Weights of a small GPT-style language model, trained from scratch on English Wikipedia.
Architecture: rotary positions, some layers without attention, shifted keys, learned residual scales, LayerScale.
Each number is 128 + 24 x the weight over its row's rms, rounded and kept within 0 to 255. Layers, rows and columns count from 0. Numbers have three digits each. The size before them is the row's rms in percent of the matrix's.

# up: layer 5 MLP up, 1728x640, rms 0.0594, rows 1168-1196, columns 0-159
# down: layer 5 MLP down (transposed), 1728x640, rms 0.0567, rows 1168-1195, columns 0-159
# gate: layer 5 MLP gate, 1728x640, rms 0.0551, rows 1169-1196, columns 0-159
up1168 104:081077123111120107104074137118123091119140125130126146131087119104133123141084112141165125150125115114129131128131153100138120107154137143147141122136130100146151132116124160069107154123155130092129101164128104083126146156155143136123141141125105155127134135148108103152116128148136154122168138093123144064138087152134122150107163135120119147120141133123163102112116089104109083169081098127092119175095147146166122129136124175154125126155150079120117128143164159149114118138165165
down1168 105:129119119113109112105137186115128112136131118124107137167114125130064159145164117159162148125110110191141118143133122126128146108172146142203144144129125113090126139133105149126122128127147128074136113101166130112075122110178146096107158127115151170152124110137090117139152132151152158093089074154131099133122138147135110153120159144134129124110160120160122150118104071118120060125125101139127098135122092128112135125144113116151103135125104139152117139116113109133129130095168134
gate1169 095:114120138121124145093099125170120126133121137108118115158123119069094133102086086156121136089096146147130124128134123096129108115124149120082124131160102064145120130177154150132145131119111140140153112134115140164113165135138134127171079116098122140145121133131135159089106122110130160176174122175125128140132155107170134107135125129151120149113164147139123131167147107099083131142103146144096119102112103096134117115147109122146075135115157116127148097147112127156125109079128142
up1169 092:115133092156145129097134133113137129121125126131113086133107116096135120129150126100127163135147109095134127126113089125152175144110158131142110155116155121122144085140128089123129127111113092103100123112104135182117096115116128105093117158121087130160084146157105101072109141129129131135129136144107114106159047127129108124115129093126090138125150148127143117166119113133135127165080117142103102077122120080123124109146109127142103119105166140178143165150104166141099122100132128
down1169 092:145111143112146122119143118090150142080116149146115156151108128135119136126110136177149170100121140143086095146169169165129170126106135112095134136103126125154145082120129106121140086103111103104125124119126118118111174132147103123104158146149151116133132110131118105122088116165097133148149155160121103121182120146132130166108172130167128127122121171139170135154136093126165093153118125099098132152111115159113100176135120082145114124146140127102123138124107122118141129131132136
gate1170 103:162123100108151122104138114118120117116129137099139134113111141118150139138157148129116108185114138130130165125134177138149145128163122083152121102140140131146110114160105125120092092124122122134124120144147181140153113159144095128137153083159103110126120116088117157109104133124126132120119173127099097122084121098116138129151095107102167102134166049117079137154154126107104132125126106141128127151125133164129137157128135087169094108145134124149120182121121113162142119124080093
up1170 100:112111106104124141170130192133112123108137138116082127158166123150139128081138156134163169062136138163166136119138093145133134128122106167114118117144097118092148106137120147131167139160108080136135146127117152115124120133131129137136133134178165133118149110162142152132144126137107117146147080120141102129219132126097092077109134108139101159123117176111180141150129141125132092100115158125119112135162161132109138083140099145106165117112077124072129119110116141118140103114161114
down1170 109:134135176169151139121133167125160110120158059162105094168125154121100103125110130104152148144106160129092161179112121118162120137108175131108151136145101161107175088103165166153108143140130098135107137149146138121113122102125134110139127146121168123163128123114162117122113104148142140107174104126113152091142113121085107170122137118107128129124116180143118099111128131140155135125123094128147079129133115160103117114141109210077120172115116156128131120100112100088072125138161152
gate1171 121:131153116094133129129113097148173115083101123114152143129109160120087126104110136132152130094133110150117159137129116104166100125150132115111132123131147139119133157155111069145128137132170124136175127146147168116126123131114139144130125116108069089088159109176142100144176164119120115144101146089163131080139101115133120125161140152115132119105152127151133063113169136100119148147090133151164135138129146112135110147130125163144133089138137126136069093124147123142146131126180142
up1171 108:106150143127125121092097171163094141151115177134129133142137150119115141105090132116138173124139157123128134153096133151134125155107150117145084132104119117150114121139128084126176124117160098126148142097099093129119139156097128092136097153102146125182138088140150095106143143115099153119114113127085111120129106123081135152142091132118089182118159149085109144103095124114126153096120129178106108126129092111145109083156122113101117136177142142150127110141141139130131135146157136
down1171 112:132148151112121117135151111102153147152117106121158112116099066148133161100159138127142084133125129131141111145119137111124144115144162110099157142129156121135101133122086110105137140137157152119136078112153102091143161112152127130123127162135111085111153075149102097149104181134111091139112124034123196123167099092136151138111132136121130123124120151110113149161171131112142128082156095103148127107130134130126124172091112112128114120112120120118082154125141120076150138082139183
gate1172 102:147144110155115082141148116159156125152124100193141133115086121121130145088119097134153092181133148139121131085078129146135151130151165103135155087129103139158135113184102141130128148082134155134133138127162199111146139107136100153127155113122107131103102164116140163133103110114103118174104092138112164115133160142129134137119137122183138119118130143150135074101097125153124121134112135110166079116124095157107123162129127129095114148110136152079147146132140136108141110119109131
up1172 098:118149167129147137109130101145118132136133096149119138108114138139204164125112129151177108167117157130084108116137102117144131157096119128125161101135133096110120101173065165152175175126115209123124177124155131153128108166076153135155141120129101157113128140128128087130122092164107184162120164127172163102147136083145143104119132100115174132119105139115089127093119113132092125111119145124111156101142125170139150189124131128128142114133112128130162117145136133112118132167156126
down1172 098:146109113146153191131118121120121153151151147183135181116162085146145147090151085156130098136146136147112132096135094152153112143109147152118114103164138125142136123143095133097161150146149182126150113174132132120130127175119141139122179114111098118122155127128119092100120128142096116101113138129151109139125147127138081118137144089081156115153117150134149078072127114156108103111148164121116120120153131118088171104135114135083145107115129084112087121130148152121127111118120114
gate1173 094:143086098139137097154125125150165126137118139124138156114153108148111138083118087153109143110135129151121136105123133160070134130133154128133105111143140135108090172092129099089190137116138155110149194114126106131123104117150104130146107151092110124155145119111160145124135136100138106137107118138109161093110046141127148136123174160166128139117143146103113140168157120143136118115114133109146094111135114117143140146150111118143164108094174147105139132150115096126155112109078109
up1173 095:149115117102108126149104142157108138091128128153133085134161148162115108071142110157151139114112131166165059147134114114081141110108119162149127114145110150128106135152131120126097108116144134136123130126167163077140119126122116116136190133112150120151128101094148147106149151151147116147140144173155071108142097130160125117123098124102106104077130107111094111152117124106140096098119165152153183133113142168087102121124126095135123133084110112153149098088086127124106133153119121
down1173 094:132126123110080105158093116091072143120122144137095113144114171111154119114069110070131080112124126131145121104109156120149108187094103145183144128101103141128149156151204106133104168123139130110144138123139097201133109116117131117113094110115129116148122131124093140113122096158172140123170138142126125144078124106149129074121098114126165145106113113139102113141116112132131115157113125110170135143119145142088100157102146127144108133133112099134111090114142122129137137135158126
gate1174 103:073123170096137154118130121126100104126118108120099086120094128129109103093144122141114111130133118133183109171150155166114112139111096170131078160136136089105121139115148127167131118139094118125116125150117130154066076108104115155145180153112119148120164144139130119110166127107090101133132133127132144122124127154094119152091101103111160138133161129114141157124113122126121113145129131105128100115149088083155125116090129183152148135090112162142125137127124097121116154157098092
up1174 103:102139160117147105155131154081115182128205158143123142139126046134115130113150150094123134156109122156125161120159174100117111122176147123156131161106105149113129130170133137108129154105098116153114166099108147142139150143122137111173122139146163108123100097160130106123167117117148112199134133139124154091187104106143138114148099092128157088124160132098136121141099165144118145133076126101145166167183159132128111107120168137126139086116146157135146142143100154103153140142161151
down1174 102:137125146141131143107152131158082127136138123136116108163128122149163158145116131132147153115171112174096128112135129116123120123126131118151108143094107099133176121142123147100144147109121125103141120135138132123167092162174130094121134100133160149171182138133150130104111127115154154094151131150139133114209106124131151071118097072134128137083142138119087138129080146126091137149126079105108147142094118120101127117123117159123121077133107142129155117110062117127131149112185137
gate1175 099:173147149124121099119136070132125134114141139117096148144152144081113148087102076184119137125173132138088084103087149144159123087140124145165122083126108146144129135094123066131120100128125121146085126155131122122147191139119103100151130149131119122100172085147160119186137145172128137110129132147133135124102114120125125157100134145122157137110120150169175107151130201112109137104134122127134124106187116091108132157116134139131160088128155131166104108128169122080182130131122112
up1175 101:093104176140155073094137104152156157134138151110135093131111150106125148094123150138130137112127118146087134130116120107130109116171138113127116155124120122124156142104099121146107159166084159121096124134115148150184198147126094092088138178134127147150153073153148138143115134126130129131165138126155154130145123095152139121122095149128131104123091133140153128142129156080155086136127094099123122159128094105120134138134169119168145100127119156107144110109135090118148089167179074
down1175 100:117128145102121142143139117102134192136163142127131136124127140110107113095108095174151109090120133116113126121069122145148094121125134161185130104129115155106094110116128159145121098148152117144134159113112136112131160115120131129105203136128154127160139163149117114158098174135138089071122123137113137126117095176155135134121110151099125124116128118114117114110154099111089130156144130091111173118147145134139135148138142085134126130130124134132113116134115134159175121156132063
gate1176 105:168112107105105161118110154159151052130091102136151145137130121111120096104110156128142138144137135131113118095132131119095092118101149152140106136124071112105089139112135152091137098096129105159124159150144141146156136124178175054118151104140107212079155116144111125103132163142153157094158090130133173137131123114154157078103125150110136098133108108107142131099135153114165107108097105146114106112112072128107131119115123119105171117161120149140149113108135109146101121151099100
up1176 105:110130117123180114138126117178079161104158128148100134147106127115164133166107122121127117109114179143139075102123135131169160117103173108122145124117140102097147131144136145148142122120153137144108124147118121131087140143085098159120108129128139096170106125095147148113113118114147131160116152156135076128129133115115106188143101138111135147141172154098116087098174152154119138093111106140157152132131121127176145079140141116131100109126124086110146150153122146119143135085100130
down1176 112:128129144131164120113141135129113173165109124129091153130121134116151117162143154122121116131100149131120146125121139140094107098120159101104122091150172120130167123152149123110130106151145127131164150161069128117114131100139139155103136126125134117088129193116132127095108137110150140111041106138097137111126133107127097088157115112091115136125174100125152124109123126139120117080120131115116156102067172148138135111135163102139094141133152147169109138103115117121121154093128121
gate1177 101:093199186142148130129138154150089136095068119097118101132123127104110136122140112133096093092147136132115170135077153133117101139132146113137084114116107083134142141102109117140088116128129146129140096169110125136117166107152114115154142166161166123175112151100174136122077143124135137115161152128098091143135076136155115167145118141176154143126123113123183137150134096157138115124138143140160112139150114136136103131115157104082090156121155110137117116149087173179154083162129120
up1177 099:094152124088134093132139124152108141144144134126100135124117129116161110141157085144130110132084129150136127136150167118147134128151139149157173121113139113117188106128138138134116111144128082121113139135183158153088124117127106119156130130115151096125096122095145130119141115148122089142150103087069099114129116110099136127160147119123189131126146142133123138155117120112140126088090141141120150109157117138101099185103136118162132135136139130102122167131144160152138144155136104
down1177 099:116130089130155136112117121103112157121164164092156148138134172127106143151137165137085116136108139151182128127143114145138082119137079122133129117158127140083172157126099131128118142112083161147071122139134104154100122094098121127128115099173127140136142127127160142127143129075124148151099139142148104144126115126183117158113082110108138176154124083130124113149157126137165150119166199094113117183103100101137102118110097110144117123124120135124083133135091139152145154160125112
gate1178 102:146084136140146119141140137072158126107145050133141158108143106096147120121145135093124095113123125091122150174122105149101127086131145103145106113159088122131135104074097081091131103136156120144124130117127105090133119113099112111126115128135126118139177073165123098141145119136099148141118120124136140121087119069115150092130117108150070150135094162116142105139154116157120141136114187127129106158129106115135112135100122123146121122135152136127135102115139134166128136097115104
up1178 108:097132143134150123154139169087159134165177128138168134108142109119143058158136117122125152132108135162101166124145089109135112130113133161113108129095149128131130162099150131123095131146115115153093127156121138116134188164112141127148146121141150137149165118155128118163165130144135104095103150111104112111135138088130125097143150139145095122127156102123155146103157117153119117148101148115143169097124116097118096146149162110183168069120134171156149089094123106159113152104130133
down1178 101:137137139184145150118098086115113117119121130106154159091093144119117116157154108127119109142118077094122119188132139154150105071197175103051116121138114102154166137131123142156139167092124138135158107101134157119159113153110126105096121150133122107158135111108117146135095137116132133151114122082118126154131119123078104126119130123123104125122143150122167133103099097144121140103151082126171125112148104152129137161162161137139090120118128134076118102162128164099150177106111095
gate1179 094:081129185169098082130122151150116150193119096100100155124090128118120135142135166129107169134118086117106118149138072131106174151158137106071151116102116125107127117092158133184180102111100152133150121106128122125123136142157104110118162096137099145121153138109106104116095100114138125116153146117118127143118098108143129077155135125104115123149102092140113102134081164139142138142132146146112103134121108101144107122138132167158100155096163147099154127087115119140103162189157125
up1179 096:095101158125090150102148128145114098140151123097130140109145107164108077163116134153109121114133100125171135116124139102103173115128116129118119079108125152147097143107151116133100123142134145121139127146110179149050101125127140115093132107176179104131106097128102103132146155110136100143120128167131119098115131127161125161164122130140117105127106170118122104109154125138098143152129132179151128105185144127110149138118107095102132105147108114184104121122100137137143162093078150
down1179 093:130122157178147118139161133114165167127102144095146120129104133111138118161105116123077130137105104147164168148192099086105137162138121106108124116144088129127100137126127121135166156119136153163104168097127137096127112136153111073141105109132072085084169123140105088089140096159166125160118109146098101146078113087132102128118138134082129132099158137156138177161074148136165133117087102139130099127138132098136158121147129118128142145112130145148126132117114126151090114142135112
gate1180 095:131065097099119139144120135125111117168107113147118106112125076070144144145128100119101131107134117122071164125109099138109095128093121122142144147088122135167094119164167168137108106133130161154143137100139108155143083133132131138151134096112129130182182131089180136149145135079141093130121139088121164083115093135142118094142110093121156120123117099097164151147101118164129120194113119136163132067135087168144129107111141099111078138136150099120133099142145132164120142111105158
up1180 099:159113113140143139112091177063132135108132147123122164101173143182121115151138141135139148164148161146145147147146072111083119139132126121130149125154179131117060147136108110147121129153140099165118157139109109143110120169137105126147133103131114124095164132167154169145105146185142146151135091108130139127124117105113162111102156137073149101100126116149093119116110149132082122120134109132092146129081120130131127102129112118100099070114139142094130129160134150150132135197119148
down1180 097:118107137166142097137126116118118125126147175133139114137092146127124133117105101139122118131171115084107117099101095161116107084157125117150112128165145138108126131132103158111125116114144107133151123149130137107149145118126177127123154119100144133163148118184127129131093135087145166126104095126133111115143122155123148126116157119122113123146103134086100112123123106094127181092144134121115118152111115152107128121151128133106093109142130104138116107148142105146090123107125131
gate1181 092:148143108116144134097128109117144141127069069146104142113194122151073113112069154131094169124142132124148177103138127094138154098108180124148127107158122138149138132135168135123116140160111124153114092157171136128138103135122134162112089130142133116090117116139171089137111113141132129102107096138131120143104133121144175099119081138159130108133097132141118144153142127128099128129117090143141125124125127089112116101122079173145116100130178168116140170147126143103127127125100140
up1181 097:110124114144109159117087134130121148127146129131125103082155161159122110143084170185144130108168140135142169089158120139157172120117111113126109124122130115129122161108154097124116146116140138140086141139183131131136117109169096098131095124110139151159103185146156107117106115179158149110114130152152117141128159112102141103108124122125102124153107121143117178128125156126121112114091125148124112126127115073129127111124094126144163127146133139115104109124123146102099073131075130
down1181 093:108132105083152158131144144108146160136135087102120135086083146184114113145120117123144114139114102147155134125111139109120144102144100131121086154141166143139088091100099069139121152173122137149153118125149141120173162128111114164117122146114139104154151113136089147119156131182135110147100100141117091145131092096147159165078134119145160079143107112135089105133078117130148146114140124110128118095157159178159127125086143109167132130108154177124114120083130165126111142146115119
gate1182 097:107096152171148151133153152188151140119090148108135068129124127131149125151101169096165102181095123097149077126131125125128170138112152130118114101131113155138118116164067115144115149122108110141124096120110140092156130157125119144140117158143123141114129145118175123161102161135138163111112137100151123090136118165194099122138128103133069149150138104121149103068130127132104192122121139099104128084143147150134119121121155097087094104113125126115125132134096119148129166129139133
up1182 098:154152137116142176181156169159094159157124122139091126146105150150136172095152130137154117096132130141091117124129075123099129138084106126126141121113145118137110108130113115132091113087084103146150154122075108151116117128124144134103166111135111163145104129109117109168124137076145141079113126136167095118076138124111169119137159132109133133163094141158115087108115113135150128160149112111136132137097126112157094123153085120097168115154153129124119162116123143132159133147154106
down1182 093:117139129161110129154132117168124142117150096119141124126099116128150160120165123133114174144183179146104115119142127112144096108181115099131112125126132107132125127143101118110123152144136131111112115117113124155100151111102135131119138137135150113181132126133118154123091093078109156124150117170103154130141091142163098119137121113095087122137139100135142146119108147099132113121148121134120122093128111146105105135122135102097111084117094101117125049165110125125121126157107093
gate1183 094:145116111164115130132127107150092147140114145098148155133138149129140127108158153099138109105100106112132122139151132131147138160080144148139153136090096099116087166139150150072095136133096157090157140154159157119150129165149115196145096108138176151118113124114114167092121122157137147126112136131138163142155133082132143066164121136130168170088188139142143101110126122146120107148118128130123133148147119121166108098106088147118111118179117115110113152145097106148130120133130138
up1183 091:158119147127098162144134127097112137154146133129087151097112140112162146111159155136144145088165177159146125127138105131096112130151110099140123126134141126143180148167144127146124102109124135155153142167122100117155118126112149086149101119159153148185159109147126130104126121138120096113133103111127131183124142129156126091135145101143080145135113148141130098162103115104177140143142128122144118129117160081100131185149151127130077136098157076147124145111111124135149136110130081
down1183 093:103129110115127117134121109114154123129143138127107117140153147136091185101160117139101068135130145128156168111120119141124097157110103164162101149135114156132131129116122110146123122150137168072140136159114098146154113106183157111127152121133158105149109160151154121138155093186097099101105105101120103139133104125114120096092143143137062143133138174120129121115148128127164126098170132108123080098127149159123113149123091158086127157132140121133126132102161110115167176109142137
gate1184 100:164109120091119122118143088146115122134127122143114152182084154122136160123105151143127138138145146153119137099174156152083099124111129107134135115122130124065127135097150130131095127164108076154105121092153124094088124136107115140101132115113163135192111136146142123127154113134130129165130106147121149116172064139148138106153081161095138164122152085169131148143097135089119104133122122118175167143115113100160120104130129142151102112140141082131139093118163125127155136177101141
up1184 096:133115105129103130134155115106133110105142157128079110139106087098105119116089101146107139137147104125171147119141105145113122126157111162178128130176079134107156136142179121152112114127150161059077121092160130122140112108110134178121123145122096115102150120154162113148159163140137072139138100095113144098116055132116129115124127164176109130103139120156138139126104138140137177154139094111132141134146138128137130150165134114134146124141165156139150148138102103141177145102105153
down1184 095:149137136100095134129110083113093141101106068093082151141158114160101135137120211154153085160157097114120151122169130135125183140110108137108136141092102123098099132086117176144104133123129106102086143121171114082129168099126159128082119116167138125155110127124100124140143121147111093121103145097137154100108111144176127156108107154145087132134137127171090134104110122118186105099136127111166097099147148132132153115121152154125126118136111107156126126160115114124154107135161092
gate1185 106:119139122126124133116110117136121117138109136103122134143136114159128149122108111109123130151148102149138138071151109164142116126130132133142103081116111147122097165129139190174106121121123166126122118076163121142115149111085142141131106139121149143124116119127117100109143140122127112142174128104104177141162152103094147131151132110139146150125140142158125144126076133095154106066112139111141120079122107114152081091122123101126062159134105140164125172107148126070160122107151154
up1185 106:129167129121150120125169115157142126121115111058137094160170121143122129082111126129100133126146096169094140150091145129124091144131124128143103143128161122119126094174109132109174144118071129085122123078136134106128118116129140145114187102118152125122130114150179133099141183113177135110112120134125086107132148158140116109097165145130122151146081147162106134087141099133096121166102092108079086108108146154090155112106172121129122123143122120168130114153127129126159150127141134
down1185 097:131144122142135138128115082172153113109144169152101090142134136108172118143125134163103117108121133153137107176085129125140101099088096107121157113106130111111122112144123118041127105124151160137133155142102123132136143115156112091158153094151152142122111084149120150160163113140106084051120152153122117075106154161127111087112141121134109139132146133092103108119132120111154131088147131138125122139118090120118163158141134110130176166165145140111178128139153157143149119073141125
gate1186 107:095098106131145149124160135128130121143123159168115130099116173154119096131130113142168109130110101139158139110119121121113162135120146129091123092084096104078145163117149153118141150127139070101147126160108150120123093169164146144123130171152115119124115121099171098082127145125109128142124112088144137207128110185116165098174137095084132140132139145178153086119148121125153168157178119101138128144133120152133172150114099120160115135132127127144120092130137185128137143156118142
up1186 103:155103103148119118126128138136124157128123087120097120163153165155139151124090131131147129141118122121130081093106138115123118139148121069130122124117127142077123122090157175101103122117209145133166159116125173129122130107148072189135139125128094112102112119131118111120116116124038121141159085165118151105132157151091114114130111142072104111131153157139135111135079111110138118154153093159079154138150156179137140136140103135087140112166111128155150141109100158102160156135092113
down1186 101:135144147191133107119091177115091148138131119138099108135100126122142103133110162154141122125143140145122149089104109145076180172122186077134138170104118136106135118109133136139118158118143145120148121072151132091142126136123152120125115122123121128155107113099129139133101096181074155147063121122189159119099107136136107098153136119095143100140114144133137138094151123148117096153139138111103089157127173103156138137130104123081143077127123160138120129085113197112157144178152096
gate1187 100:109128097087093111137106176111136148163129160111120134100076111113144078141135148136168149128109117135151125131115111198114150139100122143122150083142086110128126102098090142123129113117137128128116096158137114137147145149081157112140140139096149137139115115139139149088129115083053140101148114154118131128126135161122133123114109127144105161151122192139114167102123130105162135112149144136131128143145115120115151133087124092159138092112122191143110150110143168110086125124113155
up1187 102:120117155149138150127142120127133111071123118130110110175160147117117137119176153095114104143126115148148133114079140126166133139102147133140118125094140127139103100103132124131122120146148132154130141137132154138153151088136144124123128138103157122121142118153167113128108131124093129096155136098094105142173152120133098109130136124148127113115053079129131096114147121105169151128168086148126160116137112108119143162131136093119161173085129059108130095152116130120106140118115078
down1187 096:118136150135159136115080085108114110109093113083124123183175153132099183152091152124075094081137110107152110144142147141095097110123108130148168118102105139148111125167108160106104159120107103123140101144121172151137106111147158131124127132110129098108118129167152126136144119124145123077109102160120141160104143110142111059172142106157158140153101105097111144126129107139129144113105144147116130127105140146128136157128144139159126113176105115108121129124111124118101139112110082
gate1188 093:095139125094144074066149101103109143125094128157157166129147144131160094144175144156142159135102124116146090136136118112147153107137152093135119164132173186136146102124214114108148090106103134137113155154119164179112133094093103116143146135109137169145151154138132109084112125139120095122114124125155085085150090133145081100109147148142102156095143135133124111135159081139131149128127111129122137156127124164185104111132153103180104137133135109152099135099151130118115126140149131
up1188 096:142151117127092087145146140094098145121186156136090156065146078135170120179138138127143087113159101145152108099145133121119129170097114144139096076146146129109101126090103149167130136134118139088123159098108107168133133136155144159099185134154138106123107110147130105138176137168083165114140114133137114110145142092108128143141130090111120141100154127072152130080125151119102098137110142138108171119143130125101123166142100153098103119137152133121128080139119119116157147114112079
down1188 093:144102101117120151165112097140143097151172083131118136138116173117150125149108122139146142130073094150098133165171103150119145133151130167108121118130134131130120108134083120162116108117110125163130167138091164096143130127081104083086141094166166097115131103108114144105115139146156089148133108130161106157127096173127155129178139085153105141112121122135125128129120133138178185108144124132126178150177080145115120124172153164112121156136166129158107117133124138111129124159137138
gate1189 095:133150143137096101165145126119152128125138132066116112151114113148154139088155146156141117143105147173131091158145120137142106113150152130138176159114108146146150113116118112125132124113126169091096133166108108135092150112172135119150090096140098122086167161117115092112140074155065158095124153095151146115123117149155195134124138104141099126133135136138137149148111142107118145104167117154113101123093143084107160135132104133187160083099099143070137117119110140151100085102149106
up1189 099:102180098151117161098130157130114106109106145139122103151098126175079104131118096118115144143091117099111109095118131122154127156124112140112130157172120097128135145157138138150118135129121119129137122109112093113128119114120134138197152151102130110132137112129160157130137139142134138135166143163128126143096136121162112147118110127075058168136145204140103153132132108163090104127153173138136110071133137130136133112132114096163129186167125148126112136107150114133109103146179063
down1189 097:139189189118105134120136136133111130143125134115119130114113121097075088109165174112138085177132132106136149146132137106117130120101177154116160109134136105114128137110129124135103146087143130118109099122100195156136130135121147118091159151128087140158131154143143114096122093116125098136148145108120132152105127126119147130168126089092123146124107135181136133137115108136158116133132139135148159105145109154176134125140079088137110146085166222126150122116161149102156129138107129
gate1190 103:130155131114153137122103148170153146144113118138144124077115098131139170122146148062156124175122149117168108107123111130179122130107129090130081141080095122108132083144104138153153156133118094135160135137090110143142122152120115132137132152184112135136085116099097126120055127144160125111142161129125125154130159108098126147165139116149119145110135106132169131125164135150158124129108131113142154150145088123106170115117119148153115112106158151108115153151105143144133125142095164
up1190 104:131089092141175139119116117151107137127141143165106111114125124125130138123158136099151153126132141125148166078142149157172092122126172132131123114161100145133144148146136148094132124119124114127123111116127151117122110149107141105142172153136109121134125167101121102160153128125156139127134119115093139156151134113109122136175116123139139113088144098136124099100162113145142128155131144116185136146141132138114189119106149158125125095141131114115121109150127116175108170122179184
down1190 103:089103084159132138160058143126137132166079137119115093102113136102156126144133166105139144136121136162138113080176091122101158097123128100121116123141130089118135140145134165122143138111118162105149114135156121132164100165097091150123128117182125169120132126113119147148114145134165124115112141091140120100116154173099129103147119133118125106123157098170154138114123153135158178115122162096213127132120148124117142139126119147094129133125153145128116164146116149089091124081092165
gate1191 107:126085125112133119142132140131151144099131090141101115166125121145134153134144087127122105104162121132113181190110109079135138124091108077094140148121125121149125085157107101150125122115159157103133110085118170143107152072076136151113115160153086168142087147119137125117132138125100131112092159119119133139120096126131141119124076113129161170089176114138124178158118125152111126117151133070116113118087122094135139129103130142138129149112133144146095105148136118102163143109134094
up1191 108:118084120116110137151113101119156095166132118122124130168130115121126120137141093153095106150116122088095130139137112107115116155137142084096135138096122108120101109113160118129130120129127155153196161122145160127156145128105079119137124104129136129134137111082130127166107118144080131138164133152120104159119143092178145154157107172126122173144132086117139191116101136147115112098125177156129109133146156136123127095126170163152111134142129124102122144137121115106127062093107071
down1191 105:082097142135125105116121111147092120133130118111125143120114128097124151157162148134142090101081110109139135160153057162137119146168076126146139148132119151162138083137142159135122127093144136142122144167141111155151106138070155104121129115138097177113124119122108112106100104107143111103122112122086115143086152097186116130143122136118161133104139130122102161173117107132086102101163161133137120099132139104108135130131121123140132133113145115092091122182100120125139139120108123
gate1192 114:123150168172095105151149099158123125162151115155120156149085084133138107131143174084117116106129157137154120146148183133133124137178118138149152119147148112103140087147125102145101103098135137157141091172118152115126110119138098186110149120094098102109129119093099175143125154130112117115079099113109136146119117115126127124142103177140109132173169100138117127168131099107144132118131125092101114126090121121147151127140167097162101109133153170153121115122139111136179129126097136
up1192 107:142142139096142113151152103143117112156154120115125166134133140097194126068128112112140118142126125118118106144128153127091118113192145115110115106095117105114122162101226115105131161132075141123114098112126096164129137137156168138137134178142164120132126100132133130137152152128115114118111133109142107161125153134121141128125131168145149157118088113102132139131127120102072092123151169105143147144118073153158171137123108111193154119132132143143153105139101163146153077108137148
down1192 110:111145173116123105119160115150128110178126136091096148087081123131132139187154164127163153142139129128166140136130160143124162139124107143094135141166120126150111162140110114174137105095118139191156138161108165110145117102099113109093133123113062116110101133097163148164112147158123102089123101143152138149145134136092112143099127117107137128173131140193146157165097169101161148167123141103102158120122161121157188113073142160107106123098164152131114140160126161155114152094120105
gate1193 095:148157180144125117130097091112147147096176122140118102109177137141133147093136084118105101160135113123107138147113134141143117083144120147112115120143133156104122102132136182118129146128142157145139128154136156077157155148136125151088121111148151109108090141113120139102115138129099133152144125114122143061164138130105132093093096102149145142129129160132102164116112175166119113109101160142130109134089119118096140140146166114101101156162118148111131166067121113147096151124080072
up1193 101:101154150111173147165167156100114103061131168149152134149133119106128122109143155131106130081112124128145145116155109146143105148124101146137180138105133126098128102137123144109117108143180112156139152111139122175103144122142129130123167107102111120174134109125123137111155129128085154098128114133156132095102109128174085115080124096119144183142114153122125131112135080095142163129160145162138088119086119120111096092155154126132164158144101136129100137131127124171096088126176125
down1193 098:144113160090127135111132126110131115137087111142122121126118121133122137144128160079152122160140129132115136110142097138110094119124151138101091148138100127101150094138116129132144092092134094150126127104144172108150099137123125109119121142134119104104098082161138137126106118123141135124097146083149137113131121122090160129137107154142145142103071155153151093139098090174106099139138149144178122100137150137132106172068143137101150121112107157145090155146081128151155185144132159
gate1194 102:146168123092106097140136113111143136103138131136107131106131122116116095117102136096138154094124138131109117140141108137184102141096125132145112121163141137118115142125121094112139142174147145158136096132096162114140167123126138123112151110122180143178131143117126163106103155125131132093163109174163084091136133109068128130129144105124121149098073135108104147137093125128104070168124156133123101113110121144124120155142108120124131128128108118094114179107132113111137115135134122
up1194 101:137142112120078138111137121139092158101170126101172147109096121145129149127123100118165183124112120115129157149104138109091150123148129081154112116111106094127135133171108118159134108125122202144115128114116101139151100114141130088156118118082155132145122116062103086111110111146138143169111130134124142153099091104111128100097075116118113152117117129127163125174090122131125152191141152118116107116107143073117130113096132121125145150132114105126189094127091134111104171079115147
down1194 099:119145118133106122151103124111131068142132185137112171117137165087112117098158162144138083098122154125118142111153116088154105139145144113095103095109091122114141173119131081111132131170136115103062129148139117106155171131132126098128122103105096094094130131123140105084136153130124129147177118119145125141139125141147107158137120127134143113121157071106114151112121111158104129072115102150119111130160093098117166139112101099126121095120086144138103140118134115121109101103151074
gate1195 100:167143061129113113144126127179130112126139095155135122104136110159122162159104105134151115118130149087125141123115124136165137140111145055106123128184159125133174142102139127103157129095106137114112119115128101131154122125117133101129152101143144112123147116128157131105141108112100149085138138110135147124136160174126117162121071100115136117129110111197146132130097146143161107141118136148151102096127120181130143145129140122163103132162092144115131171150134112124114106112113113
up1195 103:164108103122090116131115124159150139156124127104147125116108097147159121098124193157134138106158128103108158150140123153155183129140130110138123127176111152095100138140121189146105095125088158184131139119149133131106101119176106115137141176177128168076107119131116151140077072133157131114153121091114144173120127144118134138106145110132145121128138166133078113125103092119131091130123155153126093122089103165143113151113132162099129150119061163083152132119126129131137060109148181
down1195 099:145134129134127121142139141145112148134141054150153123138112115110123133122125135101116115130095145142176173140104158089187152102119106134129143176099129135069112133113160194132133154109135132127119113136106115130157123132102122144103111140131135072147130105108151099104149114123087113128099128153168162177171147064114133109136137147091113149172131113087134088150121138095071140129135122156123149141074130116172117142070125120094145113169103147124111152107126109182141133130097095
gate1196 097:153122115101118150111133085127134144106109107088142149123142096111110119114135117097142137085094087148117120133158143108149132095093157109184152166136105128090164107129125109132165055124117142085114091144112128083139090132123155129163146151084141102150156188148106171126155116128179139136152155108137107141157116131132153113119130106166105119115095155092125105095123122076097118132110081125196111102141123120128146105145164105103140134113114078121172139104095155095127133119118107
up1196 096:061133161113155152114121160081095145117198128161100109192126137114131171156127140179137112132157114100105172137097150130110135108110128095139164125144134119083119094113122114137116124093152105164118136150112132145140159108124127172102154127153086131117121091132136094105171145125114110142132133128138112135119138195152116138137121110140123144141156143125126175136150161146116081146137107142117109114127125123098139133117115176130131093100138106130111118098178198134151137119124144